{
  "num_hidden_layers": 10,
  "hidden_size": 128,
  "vocab_size": 615,
  "positions": "rope",
  "qk_norm": false,
  "tie_word_embeddings": false,
  "max_steps": 7374
}
Each number is 128 + 24 x the weight over its row's rms, rounded and kept within 0 to 255. Layers, rows and columns count from 0. Numbers have three digits each. The size before them is the row's rms in percent of the matrix's.

# down: layer 7 MLP down (transposed), 320x128, rms 0.117, rows 132-166, columns 0-127
# gate: layer 7 MLP gate, 320x128, rms 0.122, rows 133-167, columns 0-127
# up: layer 7 MLP up, 320x128, rms 0.122, rows 133-167, columns 0-127
down132 095:137108130121088157169094124146134160129093106104085089109165112096176138085105142132115132104107110087101144119143114120148094143138114132090133135091138155115105104105113161126083152129125157112179136110108108134085162044158130122095134094117127131122098101116122145136122138166133124129097127107138105121150156108107174166130114124163145140144119121141130111126102122141145162116092
gate133 104:138132120126193106144107124137138112123121123106131148167131162105100150131115140085136162166109158125142092117150091131126111125122108134134138089142137108118134111119140156124151133108158168095096117141099090125123119143138108127156128113139140152110109136192141123110173169075112120141105114080134125095194091171103169138107125120137110163123138127100151150172152153118131105168160
up133 106:111144116141141128107123105134172156152149126160156097147127116134137139142121129119120094120092143155132150093126104130147117136137057154158105109110170144153119110110159125144130126098128114109140135200134099137142139090131164114130164135137100117089125119172145107173118149114115193172110125142173159122160093111146104180136129130126182116139162160148113139145101118139130106102129
down133 104:154111101140066115160176108153157179177142141139162131069158129145151106122166153156148094133091110142097140078102107107108101119137123119104095159138152146139167155100131154132109114162121154128159138135142078126123158163116115148138116141132123140102145121104115163133110161144124126159128137138165108136146099128146116114126137107152144116112111147121130152166167109153172119090148
gate134 095:148150132129152142130153152164056128152128157088123166168106119111145109134134113141108129139125097107143142142097197155143107140188167131139147125146082149119129128127138122135146130191113129147132087148140122127138118135096135114131127118145119117123105097171075109120137166100173140114055111149147157119134156122062146132134120102142151105135146127121134137104123152118110118140127
up134 103:158119143117151140120118152170137163118098122110144095102107189108125118197154127111130137130155132154118140084124136146112106107143068142113135138140138116160143131164109120127102113151117113101120154132218149164138123130119132106111131096103181131150132152152171131106127139112129108152142158159137120154116130106148101160076097135135142136155132142105105148136108163146135098086146
down134 103:170123146086130124096148111102090131125070105106164082121094149156145147096124122119095119112141142134132126125135127120114128135134124119121118134068131134151131090105132169108147105139119129118080129131149120119142110157151123103068093116120137162106112108166104126123130112089118115100101090162147164120111151134150176127132111121127111125129132116094120182086196134148125082098101
gate135 095:141123148133111128114132109118150135135120165153104127151128131102128166163193065119156151145094097122126125110056135118105106131101111114138148091134132124120082137131093144149138150160128149107131119138145155135131081150115084048126121127147138120126109113107124068128118129088124133135126181153131130148121129137087128139137136155145111105137155143136153141139146189096084113131130
up135 094:148132165145159120101147130119147130120102102128130108135108108102101139112146135152094134105128121083134130164113094106087118100114092088124122094136091139112119170103128124119153160097148134136118152153116140107133107150126126083157186117126175114108117179104161116143078125165138127154120148136178121130101133115076140134122099160127123130122075138057131119135128158128114076118133
down135 096:160123127136114120161133093113118103098113153111102120129121145102118115116135155145188108184134185182164106129094133120178153118150095175126080150134119148131099130159133139115118106137128116113201110102118139153097111128150117166112175115119133145114141121130132166106146138137148101120113096159120123082092140109097111145136132126132166158184140103120129114137127109104105146130135
gate136 096:135111143114106149089146175120194105136071117124167093110119114128132102164092137150141105132104106108144119088115129143150127147101116141140160110153126146162149119139152157103162156152117086094105130130125105148126129101132110100170115134146138148160178096132137115111151125094105111155093139140118144114152130163153144136125119111194123129120152100133112097082121170123086114119168
up136 099:141099123100147123181113122179117140089146182131090120151123154083110170111118134115157144128135149109113149123161122143103130124164141110135097124041144128116126094141135105125095111117147134118138090134094121131144114121161124120107124141101102078096140132139140192110128145131135168159121114109172117155111135086148109085083130129096130115137127126151121130092107120151134157155105
down136 101:142154124116123147101097138101121133149100128157115111143123135101150161121102147138139145108104134161107140163118082068154121109098146110153093150142115100096149190160124095086143139159123130158100140128131111144105121127111131106136137140116133171104137183132086095117065161141142158151121128117097126133121140145088148164112132108158160092163132141130157136153115073117137144163107
gate137 100:140162115154143137106118171111112100153141155119148132130087108119097088147113139131105106147115152090134139135127107166164099178145167135111106161110141088162154122134184139104113129151109099147123073105072160124095123085147097155116122125125101144120131128108101145155151115116175192116128157121113093153147151141139154143132136120086107133122153073141143120141122135150127126134131
up137 100:156161107161147125110144115127124115155111115093151122159115160106099098139086138098164153156150137122150169157126137158137125174183106080141128140065085127132132130165086111094131129098139107161146119089080144118115121120158088117149147148123123143148108119084163143115103119146177116143117155131100144109109120108106159151137123160153120148137150165089156142142122120137150132135139
down137 101:157133146134133156149117129130085131113103150155155153122093177125082173134131184117139179106134141085118117123131120121121124096092119146152109150151140105120102133115097164134107120118129151151145173144154153140112124167133172091121134107109155120147113156164123105137102090158083146089145108182133058138128137160116106108109126117121108137112116191131111123133118117116111133124155
gate138 095:108144109112134144137146140115123094089142138099157148109111154106129080142132115136143112138143113116112151160109130142129140068145146115120131102140128109105123131126140198104154105111144133115089134136112103124140116110123120135141124118116157177092119177146112168093142130117131133139104161166156148082183151124119146151118112090115189107160125151137116155103163180165157077111143
up138 099:100153110110111130141131155131124090087111109126151132124159134140138153156114124124131149137138100127130111098184143137135082122139161132101120167125093144124134159107144108120101135134144125084152148152115066146135128141125093143158146097130107165088115135117113107166121117063117130118079075138131110185138132122095136127166142104125171107073136125139104161142135098116117078097131
down138 101:152116133099140114154144128136133108115105148145148153070160161119136136141106130134142101034110126141126115119156160138114103126098115103125160098130147129132130090162121138144115120166124157145051152137134127156134120147144143117152107148119131124155124123084162126157123099104141095138125072138154085146110106119149132148163111089109098116115122132108139129176103123162154102158089
gate139 106:159146123112153137116108147098130168110110154108131095171149111145089182137145103092080137134173079127148156102097108103104112149086142091091129161138126135140120110100120115130173140156128101111110088191092136116093120142102137139129125104116107106126128138171128130099119110140134080112119117137096158131119101130100124147140128117097128110126153143106094139151127155132130166090176
up139 102:155115088115112091143147148104105126122138127109128084117165108113082158142098119150143155160138125133130108065087148081135131123149136162113107141148123128084075181128120100108098124129115129103160098155157153141112141165116105127148152139132118153129108137126121121125109158129135117129130141175131152088147135119166131146082155070134185099167110129163138123132121123161139096142108
down139 101:117122169115104151152143110095089152152095173111131142154134122159136084109167126118107131093156152101138140154103120145188168126153144104116143165127141120125100172168122129142132117137178113138158120161142118140109133115134138151138145167136136103141118153097164134173106105145153135106139127122165148169133138144188130099114141094123111151086116084120130102120143114094129079161129
gate140 100:147150101130144134165134110103141156133119150149146124090145099126128166139127101133124172154175112096115149153099093112111123100128155178112153147176166142135130096111120143151125132106096123131090117156147132178121124146117158122157142134059104097100105115149118138105151116132154125150106114127100162164087128128106145130091137120111121050162109135132116169144153138148117157107114
up140 107:153128115162058089113109085130170130112156135111115098131101115127095170152166083096118111147138100164083117142103143113143151169106115158097101143129107165099153149119102114149139149101116096161142120140187134120091113171130119172137141122130154141149137124145144099142147121120134174136144150100144136121168171165115128125119108120105161099128129132093133119137128102131142109107152
down140 107:140097148126126135111145150156114125142129139091116125151125125074152120116095117082125076102132145119144141098079167105142077152107147105121103132101106114114162107094113130140112142149128100151110084144136130121090153105140124106157127106100136153123143087127169125169118131101095106181193125159138139132171094122131092109118099118161125109106154115135164114144126147112140082159132
gate141 096:122152161135089116152107153162141126112136124120085155162132132114123131138163095105160131131143081111135152151119179148098060114119096094140129117119137119098097123114105127136153140131146161133139095109094099133167108149108102128104102156151074092117158143105122158164141170114157101133102098147139138121138129119119133162186119111121124094104152108096145116093104094113140082117118
up141 097:139129149159145150121155136101138124147124140141172120143123125134155138107101143161161136120100124122115118175139157130141091173096157107142118100125101120181162116145127146161165096168135092136112145176098146149133085104118139143125179115118139126144160070127108143133110113088124137127097126107096089164108142173097115108120122124109083120157129146128090117110116122139095159117188
down141 096:053092135138091156107093078138127145107135110143105130144096106122155134155158097144160101158133114117156135153144108098132160151143143143122083128143160146084134163147100115133142142135165169158183107102139144124167124147068121131147118135146133106115139122129124123119144118153165150118113131113165141136106117089140128170148163151114104107128117103111093165095092159121133125154122
gate142 092:128082098126112152155096138119175193098133154108077110128135118167103130087158110103105166158131132144155108135118119133140111117153161163153170139162093110131116102151117121110133149132122145136086117121175118147130107123141119115112117165133112118127163104111135164129118106115115115099137103091119167109126124128169152191154132152150130116091078092126147151130144166103110134139152
up142 089:146116148084135156114142115117110115148130143135155087068109154119150175103101152116147153092143147136104135147122123134141150119160130148096144136086140105136136127139156182122077125129097109148155146118154148124113132147158145100100129123135166146079169109095140130104103123201119092167121180152118107134115137127118125124149118076125126122086121169110095087119123114118155138115133
down142 091:124117148175131122155122158134104098147083131115152134131147135099187147152148114131101074090135126110152079069156093125070120083111112104131117140115140115039126142139119094118130142128157139129134123130123108156138116142134145144138139129094128137079123132105109121136162144127166120137076152138122150151145151142119136098131151147108084143160163114118124113159118137162119100131131
gate143 095:123133120135136168114091125111139137119148155131171125153142129100146128083128129142093168148142181148172131090117105153140121092140110136155133138147109167178077106150147131110139121096105153113112099104153115083126154151125181129109088119097154148134129150131093138113135115094128093158161121126116165108119135095125138170105137128128065110116112111122117142111139116178134115104179
up143 097:162148144115130162112133128117152144120157110148160124139081167113152083138106124130074141106099118109103120106095099162099157114157052128145140108108144106091148091128149153117106114113162169140129145144170117154131131114131137144104100106100159128127134100086121084119119094122131130127130101134110168167145142166088142099161096132135146154129177137154159104104120103115132136109126
down143 099:135082150150117111121132109137082118149105118109094134140161118133151085136113114129196087134136112168116125145124121091102097158178162112134131118125133185110136147148131138104155111161122157152150114110145137165148107147111115144155136163081159084130091154115116137113125104128128102090091115134119100175148141110132136122125101125099119116083125168136146181132153102100111120138093
gate144 092:099122109138112109121103118120123153114136105107120111095164108196170104142147110074114117145127120155150098138075109091153074150087130119113135113131151139146135135131150097150152124110109126095103158088108154166145150122150132150193105147131114108120159140111127106105159104120174122149134156121164152119158103082135145067124152143130110136123124127113137127142157131087115136125165
up144 095:143150145130107100157139129118110148133118097145127083079134100137100177139126157116121149132137106167162127148133103137185133111113138139108118137131097086106105112095155107125137100166108106104091124099154200093110132167137157119105119156088139142101119132139132123106147147117144139127167119092140165091095115096124113132117127103140118173125157106076141113167148150147154137091146
down144 094:101107159170120143119135161147122135119096156144127174143136099138134123153093120126121111090123164133153120130127150106119117156100120183119142133134184107157100181107132097115134147118089140131134137154098142129114112146123124124124119096127111118134205141099115113112150156148140109153133155115155126134162146112136118142134151142115138183118085122128122168163088159147148181194101
gate145 099:124140100126105073124134147171110139142148138112111148141150097119130146136111102157096082114131142125151135140139101119129183152107147092186138162116140117157143108138149104123174101121114074140103128158102148111121141144155086135157103136127108120198160137147107098145112163153143130131117075126153124107111083139128130160123146153127109153072123128105120106095127096108147091127117
up145 099:130167151117170089135116134109154125103104113127184144155117158147076120126159119142102178125148140155112155133133132068128122120104102131163133171170102132126164119094102124107130149091145133089142179133108134137087157105107118134145069163119124125113076147135124140092126094117136114137119120117128157086090105150147138146142115102099138121169142158149128100142144125160108117141138
down145 102:060116108142123134143141134173134119103135125121138099143113148128107142103112086140111105109117161166139100125143131154120149115099115120161107149136136091155142116120145151115123105133104090138082123078124123097125124213152098143119111151122148130159116147132125141161130154173130119160164103136120141154119085152159090121095166154133129146112106078106147146075129123089097124109124
gate146 093:120131136132109118152079146182086113093141142134103129109133109137126153127148131119161104177125137103115141138129144129120120160101131141150135092114125143133147098162141147124103126114125107107143139105146134147086161119107111173103122136100087089114189080173125109136176147117130124121158100134201147123118131088166158075142080098144131105104118129160137159134128099109134133142132
up146 092:112166104115118132163118120165124077101136147153096175139125137124160130107126162154147140129183096061099102093134155131152153153124094124123141141154127134144123124139162169123128160143120133140150128134130127144173161154132154135094122107114149138128119107109138118146106167122117106158147150153134133097173098097159142183129137115093141155114143108124118153062131138150156105080146
down146 094:115159136109142117141101103094132139131139115104146116124139119151077117162149154117104121131154152138117161138104135128127105141117163118142109160107115122112123157100078167149126068115109119121187136149116152147108080075120111111161117130110099138129110124146148090121138146107126108096123080119144112159135084143131136099108102153142088158158117131100130149080138109164069155178120
gate147 109:149144118131138093144141154156130134095115161114149159126145078099141104150139176129086126136132093108112094097125097132124160108131149087100134072145143106102131148130114179111117144135087121118134112129175131157118131148142130109162122175124135097185147135091107102140115100147138101162110143107124136129150127095125166129149115136084079150128110157082161153085150134118137112152145
up147 115:096168171171155155112145148102139111158086103146174110136078162105088168114150138163122168154123140114047132107119124143118142135113126139117118114112106103137115107117129117147093146140106164149126131157159117130108089105135131141116127126146164160103151155083134103089141140147134121108138146155075136104161094100141141135161114116135111135099104112105145095161130104142125116104109
down147 112:137108153088112112145084155109151154129056123104133149134132111137152116142126141184136127116204109145114111122125179104114096154122139118158163149109130092171130140094124085167084158139090113108163126114105100126122129111159145137077137107127159123154133110114147091102073140151163153127114117124119105113111088120106132140106145099147113136125114137148146138149116140141110145139119
gate148 102:149201113169178103148146176110134123144124091119129145133109087122119103099160125183130148103125153135148103176111073164156139122090140113088123154136123131128156136121100154154134169142114138133111089113132139114116093118196126135116117129122147143149129122143090119116126124141135141115141123150103106146133117123132170166105120127088123117091134153101101111123117126175177111098115
up148 104:118147118152142123150143152143082150193143120130100105124119165065101154118107166133150143111118094114102111143118077140140115126171162130129128123128163121082148147131149094134143103105122164153177132136149190131114063131111128083127119116122142131069141126126103119084139119153125136135117118138169141136173118144119123138120138113138112118114149082129085145137122150142138123141171
down148 105:127147112085166159127155082144186094098128076130110115126202091100144161133113108119114110096104139100091091119106114122127131122147149143167124087149123164113119096127135134109131151135122126125150134111125143100106138104121157123162094141149169110150151149096165120121119152153077137118140081092153141115142165127154123136130139138119110122140117111132123131138112159117081130189131
gate149 098:139115103128108112106116131086119152148136165158139165124098141101127122125141096100116144135177156158132117150099153113108124080160127161158148143134164118103095120141104132095123110193140138154101149110150138155149127175167104125105093127094127110168148114164131172114121093132117101124137143144128143121172123162104122152108128095120117116142184123140097104082142118084095136164138
up149 100:152101072107112097122161146080093161133143168141126133172126106128146123144165119090099122139137126135155124138118117149133133108117114141138109136106174116110080151133080107090153112165143141147131146100110119169139162133130140142145092148134135105160120130129170189172105096129110109140119119108159110122165096156107116163130160149109174116115114164153117126105132087099109110139156
down149 096:140138124100109101131105091107118107111132123092139180137146084150157142112106116103136090141116077112142130146141126179159157090100145131134114150138111176124133177131138118115116136122148112130218114136135129136131169065113105128093124137143096146096132123114156091121123080145144159122131144136163152161082163107113128103127099108155127145132119126122129119156108106119118119122171
gate150 100:171131142130146130158157139117145105126105141126095107163110144132090112132140132131131141165150188085133171136105131105132119124112150125123138095108145153137140167138128096143140177136166182131128133124153133113148098129129106067128185183117159104123143111125113104172111171185152122089137167139094159145142096105090147154129110143108117106132109121105165124106145127139134108136128
up150 101:164133156153144157137120139144129150136152175132099144135164126136161116134142156170126163150135129155134110155123145163133129129126162101100118142182145125141099158115106141085126145134138156116106118096152167123117115158133112121126157128133146133125105107159148138120137147165176122103144161083164189085119134146106101148117140141137106102108079104068133122098088131137173144098166
down150 099:118084104162121104110129125118176107123151138126119121112143145147128083094112108104169130083122103110190078175172161118158130141164124108160116132131089119139113137122150130122140146155124109139127114122172129134125121098153106121154129118132140162127131113124130119127134145116136139076116078095109098129130090117155127123076120124129155123118100099140122118124082193165132143065129
gate151 095:140141134126127169143122140135093146158106116171152100151113160093141120153119182124108106128173074131072099113119144155155129098127142166149136146168091149135145085158127154097165156125133095112127122142154147100146120135166123100116110123113155126127132076119130104104159172116127098089119130116169145145133123137141113083086106133069138147138119113125095137111134126116150089128151
up151 100:142111123110129137136121161156111085093136170113127147125135113201153089104122140103149113179105116113137140143168114109148137127104146084111095130130170132138151134121121086104097114125152132140146146174075132119188197147113125120109099142099136121120149112146140126181117102122107116133119116126157107158089143176122140171153089109135103110111115106126142122135145128131134118087139
down151 101:149125168145100104185101127151130106105128144081115150127131127148129109129093087135104148122155112140145133106104140102141123128164132114149097083084103128142147114119095112146092150121090155075121125176125110161135087106140147133113095140114094092116110098107147072135116159118103116102110089153144115115136120125115119127115116118124114191148115117165111152141152174127111182120150
gate152 107:154131122148185099123120183155148115134118144158150151113116151125132096149134111134119155092131136116155105094112090137120126134129158075129163128115125094094134137107117177129139121139166147162104164138136174170160174156114089114117102118098130165145167155105102121125154093087154099146151150111096105118156115099125117120138140163126098141092102094108094114129140124131131145108164
up152 096:143140157124122131082127131138122127143114096138124107134169145159157117107096099061183121116157148109131106090154157145150137123125159146139142155121064094150141142101164138105115180091115171125131140130123132109133127124134099142150101142140147160131183158105133116158133100123153120144093138088186145116097105091094133122104129125089111150131112113094111129133099143163144104117129
down152 096:126119120108110140154168115109130136131139144146088106088090123132125141143122135194084138113102165137120143161127097156132159105105140132069103132122155123098128139167126166101123134148154111115107109096183129139099163175142163129105156096133132161171096128116098122131130097139134123112178139139117158106144144141148109098116133139106101127152111130110170138109136102134178184095136
gate153 089:113092136136111148124130088182139132113145092109107140171115099125129161115176176115122119159171127122092138182120122167104096116136136162123151173099123135140114115121129113087109125146162123120135130137097176129162068117119129123090134152123191081121125106146117138095136140144150106146105160100147157144109120128153159134106125081112118094128152146113132157120125136142130168119159
up153 091:124116097149105139107147121132143118117107120135104125121114177109156149110114110179166130145148185144104097095159136135122142117092137115124136124162127148123088133164134165153104120112142137160092081124183130148146129148123135130112122100108105089110100137117083127096113170176137132124124126156144147088163121168127137130070129166113098155121117136149170166088149162095144127124135
down153 093:149157205090104085125109140122131125140160140160107148150138110107104134135131113098106126087085147130128152108141115158109120121169127142138128119090128152146169136126076123108115120112140168129081190138114127177150161097094154096127126133123107147122124135083109151149144091134158124130145115143102125098128119118115122096123101079128138132148151142159093119129075160139122118102099
gate154 103:115129135135142109106134153136145129090134123133122110124100138154107098138124153131136111139146128156115128088148118169105165146109103117144142123122080179130139106115139162155151128180110131075138114102084129112100112172163109094168109134097128136131175134086075126112158106105106101092156098117100143126179142129160147130105133145139133200130134112109142110123174106131105092124126
up154 101:144110083134109101142130110118113145102129115168160172082134086093143101124141145111138163137144171084139115098118158119147125115115135109149134126125105107096134158089122167125172141121133158116134125123127148162132110136150139109170102117151098121131100124131088152143105133148071110093153110070110076130142123097091113091138104090158129106111115144157152116152125125161170148110153
down154 101:137143161103129149121123141083124142099200143132106085141135110066176110146126129129093101149092107145102091126111151118158118133139124129117135104119129129131108130151124116097120129154106086144109110134107139172143131131133140137102147102093139128111161111168167148124102140120135089172143117176120110145109139134122105113123090153126131109144178174129183109165097112165096134099151
gate155 122:145144152133134139107095148078100129167164160164105137121141106108080139113168141163076151096130156084090147139127100160139118137154147107108160140135093104140129129166110113117121120134098115125077078132111114138133140130182142118129098121093106103104151169133091174112121137154125154099127131140140117114088089101154123166115109122099113108111133112117090136104160149118112139104142
up155 115:108148105135118132122155124124128120117139103138130134170107086142148113100137090118112126157103118167152109154119132129123138121093133134058122136128108161193127137148117138142122076166166052116117160123124135156122143138142123154174155119175130123184115125144137121147172094139101139119133123143146106140128185114119161112122149152101178146099080122092140127135107150116126127119153
down155 112:145138161102150123087094116141116138113070148135107123159169107124150111134113143135131109159139140064155151138133128150142074141125064095130109080123159125137120147136108174120160147129127100129107095115170078133149155119110154111136090112142112133120115117110127138133142111164118103155133122097159136110127111085122114130088108130120123106140155115160138093188074121147097132144120
gate156 092:091119149199108101121145117144139137138145114144168123129124143137116146169130136139125163099142123167105142154110127177102108120102110175148151137100102181120125139115137124102132151147082110139130146109102154173121153133133122156146094189169127171106173106149172135119101093095142099140098136117104129121145117125104114106119113125098122123127129099108146133089150141145094124152185
up156 094:152148155154138176145115134158089125112085121120129103151176113138135135106105121082068141097104115151136148107109125120141137140122131145138078131128113131131113171150162144160113115106096131127125144127163142117099152168120116133127189061132088102125113122140164125124129133116145135115116159114136154127148116126139125090104061150164146105126143143149156140145109123082186116098111
down156 093:137131135107131118127147158116164122119159138163122123120087158107147197125101114146124118108120165091092148148160120102102120104130113082136183155124161155144151110108088137145157110125167173103174158143121138131131133088126125105089123145102114095119133129140130100150143087142100132106113119169108103154103063127136137128093128113158136144109125151119096131126169168134114092152131
gate157 099:180133106149160170124147109134098108106144177141133117123150116129130158091158152112150124124121070116149128137125106104154100139151160107091136116112097137138122098137119139070106151147092147134129083145177145120134140122137113096090159158125129120151143142160125123132096160168107130095125150140111130152102122176121090103154130117104114090086106135147061142141163152129127138126162
up157 099:093148149141136115136156151125105132156121144109109127138168112130102156121186167144146135104088129107113108143151109151120109120126193086079146136090090127126143126104158121179144098179149094123126125135135133134155130134123124104142153095124151139156126115139133098103157157160117120178131156141142134152121158138122083077121137095119130113089115090176117142137113184141123148130103
down157 099:118137100114104155137104144114143125129154130116104139107167190117136153141127097127145112103101166103104151110213168116104104147102159133187047108098124077132167118107109120119156121182105139130156115170145138148140137106086118104136124140139115106118102121117114110109142127162111135146128125124092107171120112140159115105151126089138128131138144152118130127123137099127123151116128
gate158 104:112107110093181173154132170146112135103119138105135145108127133106095149129137137099130116136125128063125148122137144139102165151123128173119172144160103153105139139093120134084132090119132118133150130130152162136123157162130110106187123114068145107094121118121116079103161113093150131145071093101104116133139131107154116093111127088130127116126133077103111116137145152134094101117129
up158 101:161139089116161133145116125136107134110111093044126115126096196098072110124125126094137125091107126122147120110136136143101108144132145109114151125152108145105181110131106126124118150068141118137137127120157116129113130150152104157156112121098137082124117086130132121115156148125080104132129148135129118141083132109130129127124158124131193145153092102076109137165141165128108114115147
down158 099:101119143162126131132101135155088131198142154130146128093116155197162078094134152132157111114109107141139136130099135134136136145155128109131147155111114092122125114107126133150150154127092122089157148122114113134097109067138153158136123144184126145162121115109137131151126148123152094143083138129160115136140131137127083087126130149115097138103140104116096099071124123135156172096150
gate159 105:107133126149116125109130096152126162155096133157123134144153159094091174136124117152120137142152122168117135120118103153151122122125108168092141082139116124138100124137115084139125126128148143047131080132089119083140096169118130078137136101120143153176150127123128136091163140145138153129142162133129156134148122111172142108078121114127146102128153135110145093117149154167114102087169
up159 104:182125168155180114141178083103095127147127116107130094146166117094166099092138114056151105123100142085123116122111138102122158148125143112132183107126111116147135115156144165106135126120117126142143129125141122096132136124134085143094144152111069110131128132092125138115129141117110113152123132166104142119131181111124137124139152155091113133086119168091145081118132104103133117117138
down159 103:083155125120128125116111124131122101118137129114131128115125140166117095133165128071097116086110073142127152108100159154162156151119154134142134122144153092108124124130160104087123128141092110132091119109120146181146063163108147114147104147085136108178114134140128106112109160149109134091155141155066105119135126134107150118140130137082136095117167158108105120126129105174122104110141
gate160 101:114128107143084119073098118105128138120086132162146114169122100118098145090146138110128183075135131116135128163093153132148132109075129081153118123149112087133117133132111092130173084111104147161079108134121149161125097199152110127126105135103130124134127167150091152091174143108130163125126131162102127157132123125121121118134124139117141141135139142125098114135134141103114101164110
up160 109:117196147057139108210098139159095132138128107097110139058135150128145116123117137146114087134147149139094143138143098126146092148155143139144081146169137135174152121119126119156139152140143097098122128096128092123138119104096173122116137124099144142133134139106106121110105149120142096103127130141165169125117093142136157151123120097136124127124124129145126127136146110099076099111125
down160 109:103135141128128127158095154155162134126091096132130117169095123090095088106163122126122140136119129132154095133161084099117166172094145061141109136161135076114119129149161123165137128124129143124104097118134098111115124195135114101158146164089147116155161171135110148077108143115147114162118153101117103130132101124139132113136146120140136157123121172129146126104113146137106119173143
gate161 108:101097076123132146089101157134133159114123140165170107094141128160130101097175144106108117110139154107106160099134148075138102089108114119128112139142145092104110127132083144079121153123122128116112104171128064090176147157148151114133137116127096106125168132160103128139116107111112133141132163140113138149134167145144103147141117125122100120101104114142087117127180118139150133100165
up161 104:103114098167139123128099101140099142118132141144116143076138143132109159094163099131107122141167151155109129108123112140154123149103145118132097111143147136081144070162168155108115095084128116141158128161152091155100110155129135128155121169094124167105123123168106089115154101128152109128138118096118117158152116108095103122141098150143092182148112114145129147087160113157148094149110
down161 102:124122145114157074119149094126107133131138133122111153123115082109137134106126131126085124079111132114082124136119125109147124058105127129125090119142125146136107155134144101106150126107087087130145112075055146147134114143101105132141166132153120147126128083156127111114119135146122103129113176128092110122131169120099076112114149096068169154151103161134166129129104126118136097128133
gate162 103:121135139113134143109170148158104168132142163142142141134095097131090157137156159120081120138134092132150148142116132129129113127176125074121133155139077090096160162115152080125122113171101103163116157144105122104129141126130147111095144102137153091122169152134131138149141123106131112153139187112146115143142129159085120125137163113123083127111122099159156155150139158075159160119138
up162 100:116131167120077127133141128089145125134136093141150134127154147171127128117120159104118105119129142128099122128137134101150146121118133195129132106117103145165116120129112160083100058098092132124112136178092104110115161122137142128091131160156094118154140110158185125113161116128106106113108082172086128087132117073149117096123092109140138145138127150114114106141171153138119146135136
down162 098:123151101136145118104100095057141115123120111104130092148139097129115121178142143115119160150138146141183110130127104078149127113166130105160124143149149146169119135110150124156133149095134142132060126128125127141116146126097118101087148163081145145119145079116116132180156150126102128144126169157136166131137098128094140125119152103145171102128129140101141140133144089158098119105097
gate163 096:114130088115156103165137150133127142102158081125114144139154116119126178150157155127181162131111141073153108173153120092122164103150114119140179118102118171127115166136159122167186118136136137114118131127127125101170170148157150114165138115133135146114104145149096123121143123110129092119131146144154119123180148137085114095116127126124126170080105156112105134154129158156133119129141
up163 103:118111125136115122108171099056157196085134145155131159162100111128106127140127153108089145110152118145118161195154160120108126150127193130142140146139161122107128104101113113096096095151147132126139127138099151174114101099141118119125110136146144132109168127101130150114102129139088178091130142107145153116130149124163127156140103146122105088126130142134148112088133129139135124155150
down163 102:177114172179141093126154093134145108099150115113136086110124129132149125115146099145140140121120139085150108133109143094093135147149169117135112135123121176107119154169088131128113117080131110128076081133155105141137140176118152106114100138141118101135131108124091105138155143185158147143155139172122108117116133123143114080112104101110120129109113147140135100151128088100106161171156
gate164 095:122125093181150170128126126157160100122180151153107129156150111121138134095137134153137119111119164125134118109097122116137087124136145126176176138097107118113135164100102119140129186158085131175145106127133120142161146152132100063118135169139124116137120122150145121101136134150150059097148113104135125131131112112108109178135151106153116166100140137111116138113155137097086124150108
up164 091:133141158145119125168085135187124091149122147159114138132131141111135167119127087169124125106098181123117160153116139094119143143122149151140113101134187143105134142114136150133125105152098143137127098106112105124099118155110145121156168124149107130095101107163120162117097130144104117124099123161160129130119114127143150136136132111169123104083105114093162160122197194167118138132109
down164 091:110128118140134079132098106143112113142140124145141099112122142115132089107103134110135137082095141150093106126102164116102130096046121119127119160097102096159145147164123168172122164106080117106076145137137128104146138091134116105112128133146155114123098142120117098144156118130114143158129174112120124126136117167109131088124111101127106134169130134166088072117089110093146129132114
gate165 102:192152098165167136126117116161117140151125097095120114139143118117176110173167103134111156114164103137165168175118124143110117100121084115121122130120124077138091125141131094089141128126148135096113073109130130129120123149158098148116139115119116165144112145136129130137157126143166173118120149140122124127125101146139163174126136160113109127126137093091113162140154152201115129150118
up165 112:100109113147096109143133152132133139163121117144130100151099120117135099067083118131174082103109135109125140112136115133166128139131113124169152110105085160120154158138062110154173144122096150143137159139135097141155073127120104088145099153145098113143112130162137119093132144111143063082130149114116129140140172104121093115119123137153132157133112153108140085106122120121119145145157
down165 110:119165150119126096123076147087126090164153114108177124100115046104106116121110134142107158108116136123110112161125127167174161118143126127116126123125117158134089131139084111148152160113130151136129127169099115114142118133161159097135148155116098160144136157152121123141114140100139094093100101152163126158135103122091132118108103163109102143141156162082111119123145125126078141148154
gate166 092:121169159116126109128101148195095123128138150115146097103173108137145165139157119128135147109143104110154133120130139088121077120155117095127128107091154133128139118139121127151130093087113162125145143147094100123120192145109107128133133181142135134135135171111161135112108175154121104091117131122133132130140105138134130154132180190132105165099113129132104120142181086095131101135154
up166 095:108119153126134164044121153122108120139127133118128158174151129134084176137116123118129088137136109097080111140156148138097101138160107133116175142089107115098103144098194117175136105090144165123149147125097109128126126134140093123102154151124130169097178159123124113104122140119111143157138155140130124133149099108121109132127137137140094175122132161142109125114131129087134154150094
down166 098:100135125098091095149164088130157123141133122144118147142079132172112125129144077110158143107172117143115167120125108106127128151113116108155115090104098121126120073141125149154148095189137128111210141153145143154118135077163114134155096082144108148138112116133103147161153089146138118122101104140148132179113085134119162131108113137117135102129140137116110102117107136143139130115114
gate167 093:190128124150141137131102122149113139102092113126126134113094137108123110181125121157124169126149107109152101070095154172150142126122150085109121137102132108123150110078100186140107106121169146127156096174174118110122154141130095132148093143140078138156108139171154143115149147129102146135102139088079142123146159136100125129118099101127148150112116127099161104128101134126120132120117
up167 090:150125178154109139111135150129159120131144149138098139078127135129152101154165132142154161138108160126139160143115129177077139142108127144176123110113151156133141139144131088069120092123167106130150169097108131152114105145167105097132093127125142148140148083111160092095112092138114141126108128093140175132108100162117134133161121091115131134125100166075094132133124139145152106108143